Part of a small language model's weights.
Size: 19 layers, width 256, MLP 640 ReGLU, vocabulary 871, 24.7M parameters.
Architecture: some layers without attention, local attention windows, paired heads, hashed n-gram embeddings.
Training: a variant of Muon for these matrices, 857M tokens, 6541 steps.
Each number is 50 + 10 x the weight over the matrix's rms, rounded and kept within 0 to 99. Layers, rows and columns count from 0.

# layer 4 MLP down, 256x640, rms 0.0357, rows 215-255, columns 0-127
52 44 56 39 44 42 60 47 38 57 34 47 53 58 42 72 44 44 55 42 61 55 43 46 57 53 42 49 73 53 45 61 41 69 55 49 61 54 50 54 62 67 32 41 53 56 42 60 50 66 48 45 47 45 53 63 50 48 37 58 46 53 67 54 53 55 45 49 47 47 41 50 59 47 53 45 63 50 51 43 43 51 65 36 32 41 55 85 55 54 58 33 49 58 44 45 50 91 39 62 66 49 54 59 53 60 42 57 39 55 48 50 60 49 52 41 36 41 58 52 51 57 36 42 61 65 44 62
52 41 47 42 42 68 42 56 42 60 45 37 49 65 53 41 52 54 50 50 71 56 40 45 42 46 51 49 25 47 35 57 61 56 91 59 58 48 55 60 70 47 62 39 55 52 59 79 67 59 43 55 64 70 53 41 51 65 54 67 60 35 54 53 70 29 50 45 53 55 64 43 75 60 56 42 71 36 46 48 43 56 61 45 38 29 51 58 35 57 56 36 30 58 66 52 48 83 37 40 34 43 47 48 54 58 48 50 39 59 42 36 42 60 48 55 57 35 44 44 57 47 58 55 40 29 34 52
67 49 54 38 48 49 50 50 45 54 39 56 53 24 41 68 58 50 54 46 55 70 63 37 51 41 45 45 47 41 47 42 40 34 58 64 49 44 55 44 49 42 53 46 57 43 56 49 60 55 48 47 54 39 59 59 82 40 47 53 41 45 62 63 46 41 58 64 56 56 45 46 64 38 46 51 28 51 59 58 44 55 78 63 64 32 34 63 66 51 49 52 56 41 20 44 49 45 51 52 34 62 58 47 51 49 63 33 53 45 48 44 60 59 41 53 39 50 58 56 45 46 64 38 65 58 31 50
38 46 51 50 52 43 54 53 47 37 34 63 38 52 42 16 50 48 62 55 61 47 48 55 39 69 59 46 47 63 31 44 55 35 60 45 61 38 43 49 59 29 33 42 66 55 79 50 40 56 60 56 44 68 67 49 60 54 33 54 45 48 45 44 55 57 49 53 59 52 39 34 59 50 55 53 46 56 50 49 55 59 51 55 50 65 44 64 07 49 37 18 50 33 50 56 53 53 35 56 41 54 82 37 61 46 58 56 31 48 61 52 53 36 38 61 50 39 46 51 50 55 62 67 40 35 53 42
53 55 55 55 28 67 40 61 52 54 41 30 44 65 55 58 41 50 61 55 70 60 63 39 61 64 36 33 48 52 48 53 56 31 68 50 45 40 54 67 46 55 65 62 24 36 49 55 42 54 52 59 49 50 40 71 61 39 58 40 44 48 56 58 47 51 54 72 47 56 41 55 50 62 48 62 54 55 30 47 47 51 43 53 49 48 50 57 89 50 48 45 38 68 66 24 43 46 38 34 47 47 49 41 36 57 42 57 50 57 33 53 51 49 65 50 59 52 44 47 54 57 58 41 48 50 38 51
54 38 51 36 59 61 50 39 36 57 33 49 59 35 52 48 40 61 30 50 45 48 33 59 45 35 52 41 49 47 50 53 47 43 58 54 47 40 42 52 43 52 55 35 35 34 63 57 43 35 36 49 48 37 53 47 47 46 60 33 55 49 50 35 55 62 42 47 68 66 60 40 37 49 63 48 63 58 50 49 76 58 55 44 46 53 30 56 46 59 41 40 42 53 50 34 45 46 36 29 62 67 61 52 71 56 48 47 47 42 49 37 57 54 49 54 59 57 50 36 60 50 46 46 57 48 58 62
57 48 39 47 46 67 51 38 65 46 38 39 28 46 51 46 53 66 49 43 59 32 50 40 60 56 48 33 60 46 43 53 50 44 57 49 46 58 56 50 34 56 46 65 54 55 47 54 55 44 75 54 36 61 58 51 51 44 54 57 47 43 42 52 46 45 46 65 53 38 54 39 43 63 51 60 48 50 64 55 31 66 50 66 55 51 53 36 47 42 42 49 43 48 47 39 54 53 53 49 58 53 45 48 54 55 41 37 43 67 41 61 44 55 34 70 76 36 60 58 50 57 37 47 40 52 58 39
50 48 71 68 37 53 43 54 55 46 55 48 40 50 55 47 58 49 46 59 50 55 60 53 49 54 40 35 54 75 63 32 49 58 42 34 50 26 54 55 44 62 47 54 68 54 42 51 49 51 74 51 58 35 44 47 37 51 61 38 61 46 47 45 50 78 57 41 48 79 56 45 48 47 57 32 58 61 40 42 43 45 36 49 59 46 34 68 44 54 61 48 65 56 59 33 50 43 43 55 55 51 61 54 67 41 42 52 33 36 56 61 56 56 36 54 45 43 37 44 48 74 53 40 35 66 60 51
56 63 55 46 45 51 19 38 48 62 50 59 49 64 41 49 49 53 50 41 56 41 62 44 58 53 51 45 74 58 46 46 49 27 50 43 55 56 34 39 38 61 53 43 46 44 55 54 50 61 40 56 33 61 48 51 47 44 60 50 39 45 40 50 53 19 41 52 46 55 77 61 50 46 37 53 39 43 62 40 42 36 54 50 59 42 47 54 58 49 47 62 49 58 42 58 45 58 57 71 60 41 58 55 56 50 57 42 40 38 49 63 38 43 50 53 51 37 49 61 54 28 59 43 44 58 61 45
43 58 52 62 60 59 47 50 54 49 60 31 53 37 68 66 53 58 53 47 43 50 52 33 51 31 53 52 38 51 66 53 49 57 37 62 44 52 62 48 74 53 56 50 49 49 34 49 59 42 32 60 46 69 53 38 54 53 53 59 17 46 57 35 44 42 45 40 55 47 65 64 41 63 45 74 50 56 43 52 42 58 40 47 55 52 39 56 57 59 47 52 61 32 54 54 38 59 45 36 54 32 59 50 50 61 60 44 49 49 36 64 74 45 42 58 39 37 47 90 55 68 47 42 50 51 34 42
37 37 65 65 45 46 59 65 43 57 40 51 46 57 39 51 57 59 52 52 27 51 54 44 59 58 60 38 66 48 35 48 54 30 52 59 49 56 36 62 39 57 50 33 46 48 48 58 55 47 61 48 51 53 58 32 55 60 49 43 53 56 51 52 47 42 32 48 42 63 54 54 48 52 41 66 51 61 30 66 47 49 30 55 49 51 49 41 37 45 49 42 43 51 34 35 65 41 33 44 41 53 39 41 65 52 58 63 63 31 65 50 51 59 50 47 53 45 57 46 60 53 59 40 58 50 46 44
51 63 37 48 61 51 55 46 37 62 30 62 54 48 36 54 60 43 36 60 52 39 74 37 62 37 63 48 37 47 55 19 69 62 64 57 51 37 57 38 46 17 54 47 63 53 43 56 64 57 55 42 45 43 46 49 46 44 51 43 53 45 56 52 40 49 54 51 40 44 39 63 64 75 49 56 47 54 36 44 47 52 47 49 44 38 58 50 46 55 63 58 50 63 37 65 50 72 43 43 63 61 34 36 50 28 49 38 62 59 42 41 44 56 65 67 33 35 43 61 37 49 27 50 50 57 50 48
43 51 51 39 49 70 39 40 50 54 41 45 55 48 63 45 55 28 23 48 53 41 54 58 48 64 38 64 50 44 47 43 44 37 49 64 49 56 66 45 49 75 33 55 45 47 61 57 49 55 61 49 47 47 41 42 50 70 46 34 59 54 48 65 39 44 44 41 59 57 57 57 49 56 61 40 38 47 37 46 51 39 47 41 51 52 67 54 42 47 44 53 38 72 53 42 48 57 58 45 45 39 52 65 49 42 56 45 71 61 41 58 68 41 46 57 45 33 58 48 47 47 61 41 51 55 60 52
64 41 55 40 51 46 50 54 37 60 32 35 35 59 57 61 56 34 55 27 38 57 48 51 53 57 52 70 47 50 71 49 55 36 34 38 60 31 47 56 59 53 43 59 39 47 54 56 65 57 47 47 40 47 46 47 55 61 29 29 43 41 48 50 64 42 50 52 48 47 52 35 42 52 39 49 45 44 38 48 35 67 49 64 35 54 46 42 36 66 32 49 42 49 53 64 67 54 70 28 56 57 72 50 72 35 48 74 33 32 53 47 49 60 62 60 47 31 59 42 51 37 61 64 40 64 60 53
64 59 58 51 49 52 43 53 40 44 40 35 59 36 48 49 34 45 35 49 52 79 45 44 47 43 54 50 42 50 48 56 52 57 33 66 53 46 69 67 42 56 61 49 49 42 38 67 55 47 67 52 44 40 25 52 70 33 65 40 55 48 53 60 51 41 36 53 50 47 65 44 58 67 54 61 34 60 48 52 37 63 60 59 61 60 51 49 43 44 48 37 52 44 45 39 45 41 59 45 49 53 52 38 49 45 40 52 63 52 63 52 52 73 44 58 49 54 46 53 46 50 27 44 29 73 66 53
53 49 36 43 60 42 84 58 45 53 48 39 65 49 42 58 47 47 49 38 61 38 75 37 52 55 55 39 47 39 50 50 54 51 50 43 57 62 27 48 52 39 47 41 67 47 50 61 54 68 59 51 62 52 53 56 43 71 72 35 49 39 62 52 49 54 48 45 42 42 45 36 48 65 39 42 47 35 47 47 25 46 44 55 53 50 51 42 29 40 48 53 45 52 61 53 42 53 57 57 44 58 54 62 49 33 58 50 45 48 51 61 34 55 63 65 45 59 72 47 29 35 40 71 66 58 48 69
64 67 34 49 50 57 64 45 53 46 69 44 54 44 48 41 61 63 47 48 50 61 56 60 61 44 33 45 48 55 54 57 35 41 65 44 34 47 44 43 57 52 54 48 52 37 39 32 52 56 35 56 53 53 56 64 59 59 52 46 55 58 68 64 49 49 52 49 43 54 55 42 47 35 61 49 38 64 52 32 50 50 41 49 37 59 49 47 42 44 50 73 28 55 48 46 52 58 45 52 44 49 59 60 43 51 64 56 53 42 57 30 55 40 39 50 64 53 52 45 62 49 56 45 38 54 40 60
50 57 36 40 64 46 43 61 36 55 44 54 53 56 52 40 52 38 57 45 53 41 67 55 42 47 61 48 57 45 53 59 41 45 52 59 64 57 59 47 52 49 43 54 48 41 46 57 68 54 43 62 53 45 51 65 48 28 58 52 57 64 57 58 51 66 44 47 53 42 49 55 53 42 34 40 53 38 42 44 43 35 39 53 45 48 44 38 64 64 40 53 56 45 28 44 44 64 46 69 58 60 58 60 48 65 61 55 52 64 52 39 59 43 53 46 49 42 45 49 47 52 48 54 40 48 46 38
22 37 37 26 40 48 55 52 48 46 58 68 56 48 35 11 46 47 62 60 56 45 26 46 48 51 44 19 48 49 61 53 47 56 54 47 62 52 35 49 40 57 34 54 51 43 45 49 55 56 29 39 32 62 60 37 31 62 46 42 49 49 53 77 62 73 34 45 72 51 47 56 55 57 71 64 42 42 61 59 54 59 38 45 61 58 55 61 51 49 70 54 48 60 53 53 47 60 56 66 42 38 53 44 55 55 66 51 59 54 45 48 58 56 49 43 47 45 50 39 53 41 70 38 52 55 45 45
45 53 40 64 43 48 53 36 45 40 57 38 58 35 24 62 29 50 59 63 51 41 52 63 38 48 51 64 45 40 40 47 68 56 50 51 48 46 49 39 37 57 44 50 41 27 56 56 51 48 45 46 45 56 51 56 59 36 48 66 62 45 49 39 58 52 61 53 49 65 51 63 59 56 57 49 38 29 48 62 49 65 55 47 56 60 73 67 44 61 60 51 36 69 45 43 56 48 59 46 53 33 50 38 68 33 46 36 37 58 55 61 49 47 53 51 46 54 31 44 54 48 34 39 47 54 34 44
44 55 32 55 40 47 49 58 59 54 64 44 53 50 59 58 48 37 51 32 52 49 49 45 50 59 48 49 59 54 51 48 41 55 54 46 51 38 40 48 23 71 51 65 51 55 50 34 39 68 46 53 63 59 74 45 48 51 38 59 44 46 46 39 59 51 75 43 44 47 58 53 44 38 43 32 52 45 67 76 49 41 48 62 55 60 55 48 62 66 53 49 37 56 49 25 65 50 40 50 45 47 43 64 41 51 55 52 60 49 48 69 35 69 43 56 62 50 53 57 39 55 69 54 42 46 43 45
68 45 60 57 47 64 66 57 47 46 39 49 30 57 48 67 58 63 54 57 75 60 42 40 62 40 63 44 63 55 54 47 67 48 55 61 50 48 46 67 52 30 50 40 46 61 53 38 56 42 44 53 63 68 67 54 43 53 55 61 58 64 49 42 68 51 59 50 62 49 58 40 56 49 68 59 53 46 40 59 50 38 35 30 46 54 46 45 38 47 63 47 62 49 47 62 46 61 40 37 37 48 41 46 39 45 52 48 38 45 34 63 51 43 53 62 34 45 55 56 44 52 59 61 31 37 56 52
47 63 45 31 49 55 50 47 50 48 52 50 57 51 56 41 54 44 42 36 60 58 25 56 43 50 47 59 41 33 51 30 47 79 53 61 50 53 70 42 58 41 48 50 59 53 52 41 54 51 53 34 49 50 40 57 44 50 50 64 43 52 53 50 70 36 66 26 36 47 86 43 56 35 63 43 60 46 49 55 52 54 65 58 56 44 44 38 37 41 49 43 45 48 24 61 58 72 47 51 48 48 58 42 28 48 61 54 25 41 42 34 35 47 48 68 65 32 42 48 46 57 61 59 64 52 42 36
43 45 59 28 64 52 47 45 60 61 41 54 43 55 59 52 70 54 42 60 59 59 65 53 59 62 57 46 43 45 54 56 60 67 52 58 70 70 43 55 59 35 47 56 50 49 41 52 70 58 51 53 57 59 58 66 53 45 65 50 49 61 53 53 53 50 43 34 33 39 57 57 55 24 61 52 52 44 58 40 55 41 39 46 48 45 36 46 48 61 49 38 49 61 36 40 45 41 60 44 60 37 57 50 52 65 47 50 70 49 40 45 39 54 68 35 59 68 63 65 59 59 55 33 28 79 41 59
47 59 55 45 29 53 42 53 54 43 57 57 54 43 31 51 42 40 47 61 54 43 45 36 55 43 57 39 45 62 53 59 71 59 41 38 50 59 67 74 62 41 42 58 53 26 38 65 46 57 63 55 38 49 57 48 50 45 58 80 58 45 59 50 45 46 44 54 41 55 50 54 55 57 47 53 66 64 55 69 61 40 44 73 59 43 50 43 64 39 47 53 60 38 68 42 49 50 32 63 57 62 62 52 57 61 35 36 42 66 34 65 53 51 49 45 39 40 48 55 40 36 48 34 51 48 59 51
62 59 42 76 53 52 32 53 47 59 63 60 56 56 73 55 69 54 59 44 46 34 32 62 43 58 48 68 59 76 37 49 22 52 70 57 45 46 44 52 42 35 60 32 39 67 50 36 52 61 53 60 43 59 79 47 54 61 48 63 53 55 54 52 42 49 76 42 37 64 37 60 54 66 61 58 32 52 61 58 54 58 44 43 59 41 61 33 42 57 55 45 58 46 49 57 38 49 47 42 54 61 66 34 51 80 60 59 65 50 29 59 54 51 51 44 51 35 55 37 53 46 60 55 54 42 44 53
43 51 49 40 56 43 47 41 47 56 53 42 45 63 47 47 56 50 54 35 39 55 54 63 62 45 47 56 61 57 51 56 64 41 55 66 56 53 31 36 74 63 63 41 59 71 43 37 52 51 35 52 40 31 49 71 52 57 52 52 48 51 48 37 48 60 42 62 50 65 48 72 71 37 54 80 46 34 57 38 43 65 61 39 48 38 46 43 32 31 60 54 54 58 29 47 39 63 64 46 45 51 57 63 68 53 56 37 51 60 50 52 43 42 57 50 66 45 39 45 60 47 48 48 45 60 36 53
22 47 41 46 47 46 36 44 59 48 67 63 60 41 52 59 41 38 35 60 63 43 41 60 46 52 73 37 34 49 45 61 40 58 44 39 50 70 41 59 33 51 45 59 35 49 47 39 64 38 61 33 43 66 46 44 60 58 51 64 41 55 45 52 68 52 39 42 52 33 58 71 53 53 55 46 39 58 54 60 37 61 53 55 59 48 32 42 66 62 29 63 32 45 51 74 45 49 63 75 51 65 47 47 39 78 60 44 40 48 49 48 62 74 61 60 48 44 40 49 48 46 53 67 69 36 53 49
48 62 52 43 65 54 67 61 57 48 51 45 55 56 55 38 51 63 48 23 50 30 43 32 63 51 76 48 63 58 55 65 57 41 49 57 56 39 29 57 72 44 57 47 57 38 61 42 59 52 52 50 52 36 52 77 30 55 41 44 34 42 55 59 44 24 59 41 44 44 44 59 51 54 59 64 46 48 31 32 49 59 46 55 51 53 53 50 48 35 66 60 40 43 51 64 57 40 62 46 33 47 56 50 61 53 59 45 78 37 45 32 44 49 42 57 40 52 53 56 53 48 42 41 53 52 60 51
44 76 52 25 44 58 57 62 44 45 29 47 54 40 45 56 40 69 51 66 39 51 61 59 50 77 49 45 52 60 76 44 59 54 56 45 43 58 61 65 63 47 38 51 40 57 59 43 68 56 53 51 69 25 46 43 65 48 38 43 57 65 42 59 51 51 61 54 38 45 45 69 61 51 55 34 54 44 68 58 45 64 58 60 63 50 37 59 30 57 60 47 51 53 60 57 55 60 41 44 50 57 46 38 56 46 43 53 59 43 43 34 46 50 46 51 60 54 57 46 45 61 66 45 53 28 53 47
66 50 34 69 69 40 74 19 48 49 51 43 49 46 50 55 43 44 36 52 54 28 24 42 51 45 38 51 55 43 44 41 31 58 63 50 45 59 64 39 41 33 52 57 52 19 48 39 55 70 41 66 56 39 46 46 54 47 40 56 45 44 54 57 53 50 50 31 39 71 37 33 53 57 32 40 41 32 64 64 51 42 31 48 49 54 62 66 71 38 54 35 33 58 49 64 60 30 71 49 62 44 34 56 38 37 62 43 49 45 51 59 67 51 21 43 49 69 45 45 43 45 65 64 40 48 57 70
58 47 64 13 53 37 30 45 43 49 57 46 44 48 59 53 48 58 52 30 38 56 28 39 60 48 51 64 46 42 38 49 44 38 48 53 34 66 37 46 53 32 51 37 62 42 48 45 37 65 57 41 76 54 60 38 75 62 41 41 33 45 51 57 42 50 53 49 54 63 54 42 38 68 62 48 56 57 39 50 65 56 54 63 47 57 52 40 46 62 38 55 60 54 57 62 45 42 52 35 45 64 53 54 60 46 43 52 62 53 47 46 41 65 53 41 47 49 60 57 43 64 39 40 55 55 34 38
48 41 68 36 48 54 55 53 54 44 49 67 60 38 31 43 48 50 45 44 54 56 37 52 44 66 61 38 65 48 49 37 49 48 41 21 49 42 61 30 49 31 62 51 43 34 27 51 53 41 52 37 54 52 58 60 43 44 47 25 26 53 47 45 34 63 44 39 49 48 31 43 32 46 30 62 44 42 52 43 50 47 38 47 48 51 66 45 51 58 55 29 47 30 39 50 52 51 59 52 25 48 52 34 65 34 45 56 50 51 55 44 53 63 24 45 60 46 67 54 54 31 34 46 57 44 45 57
45 45 52 46 58 45 47 44 47 55 37 46 37 51 58 43 53 42 46 22 49 53 41 44 57 50 42 60 42 43 48 36 35 30 51 42 60 55 43 60 43 45 57 49 67 54 56 47 43 51 44 50 35 41 54 25 54 43 63 66 45 38 63 51 52 54 52 42 36 53 32 47 55 50 40 49 51 55 62 50 44 61 59 59 56 54 61 26 47 63 56 60 55 42 57 46 43 48 53 55 56 50 65 49 37 55 41 50 59 53 46 39 63 53 64 33 58 30 39 50 43 50 55 32 55 47 72 64
45 50 61 41 28 70 29 33 43 69 52 46 37 39 53 71 58 40 66 68 43 64 60 54 52 16 56 37 53 51 54 63 62 70 50 47 53 60 47 46 60 51 39 54 59 45 57 45 57 47 46 41 39 47 41 42 41 60 39 54 59 54 47 48 47 47 46 41 42 58 55 48 41 50 36 54 58 39 47 25 51 61 46 49 38 58 46 40 50 50 30 56 49 28 50 53 41 32 55 72 54 59 56 37 61 35 58 57 56 52 34 61 66 82 56 55 47 41 50 43 35 49 51 55 33 72 36 42
62 63 36 44 44 58 46 56 53 43 55 53 42 45 46 43 54 55 51 64 55 59 35 68 50 63 43 53 55 58 57 44 83 59 45 41 41 50 67 28 38 30 56 42 50 46 62 47 48 52 48 57 46 51 61 68 57 61 32 43 43 54 41 59 48 65 45 60 48 55 36 46 49 58 53 34 57 37 49 58 50 60 34 49 50 59 45 41 53 54 55 45 37 50 33 42 41 57 51 55 39 49 37 74 26 61 69 48 50 53 45 39 37 57 18 57 45 56 40 59 49 39 63 38 57 51 43 52
67 63 56 53 48 60 35 44 58 44 62 62 30 64 55 41 43 41 44 54 52 56 36 37 54 35 30 49 44 29 76 69 32 34 61 41 51 41 44 48 45 53 39 38 61 48 46 66 42 55 50 47 49 51 64 49 44 58 48 49 53 59 48 38 52 36 48 59 46 55 56 41 41 55 39 43 47 46 42 49 41 41 57 50 45 66 51 62 52 61 56 58 34 25 58 53 51 51 51 36 54 41 38 48 70 73 48 46 51 53 54 41 49 61 56 53 46 43 60 57 52 63 29 56 73 51 55 57
48 34 58 35 32 50 68 26 45 53 61 51 67 43 34 48 54 71 43 51 63 45 45 43 49 48 53 43 43 34 41 38 57 52 60 51 38 55 53 33 56 53 50 40 49 54 42 63 32 36 50 39 63 28 43 46 34 37 63 67 65 47 52 42 44 54 49 62 49 51 57 60 57 66 50 48 48 48 54 46 61 31 63 32 41 42 40 64 44 38 62 64 38 55 32 58 64 48 49 47 43 54 44 36 60 71 47 51 35 42 48 57 55 50 55 46 42 72 54 45 53 52 58 49 50 58 63 53
41 50 53 55 55 58 57 55 57 30 51 55 44 42 57 53 53 56 57 68 51 59 47 61 57 54 71 66 49 63 51 53 59 45 59 51 46 61 39 53 41 48 37 54 47 71 45 58 50 37 55 38 62 57 43 53 68 53 59 74 56 43 60 60 53 33 51 51 42 41 61 59 49 47 41 48 56 49 45 53 54 30 54 50 61 50 28 69 49 36 55 50 74 57 46 60 46 63 43 42 48 40 26 35 46 51 43 50 44 47 51 45 46 42 42 47 41 41 46 54 42 54 40 47 49 41 58 70
61 47 49 44 52 50 69 54 47 55 56 64 58 39 50 47 69 46 41 62 51 50 68 43 61 44 49 39 56 66 37 54 57 67 54 50 60 41 49 65 57 56 44 64 37 30 60 48 58 51 43 31 47 50 47 42 48 69 64 69 54 74 41 37 37 52 49 43 53 37 70 49 50 41 61 33 65 67 56 67 50 51 51 39 41 46 45 48 52 47 57 47 42 44 56 58 40 31 45 49 53 46 37 64 31 54 50 41 60 45 51 51 59 43 48 44 67 42 42 45 49 55 43 39 56 42 57 49
67 51 28 58 48 41 42 54 44 63 34 40 50 42 59 39 42 59 38 60 44 50 54 42 55 57 50 67 48 62 32 60 54 46 49 47 38 37 48 56 44 44 49 55 52 56 60 46 49 44 67 54 51 46 56 44 59 57 55 41 46 39 55 66 51 59 56 50 68 49 52 64 17 51 33 58 56 37 60 44 38 25 62 52 47 55 60 41 46 43 48 48 54 42 43 61 28 31 39 46 47 52 51 46 34 54 36 32 63 71 76 43 60 37 35 44 69 69 47 49 74 26 33 57 50 67 54 37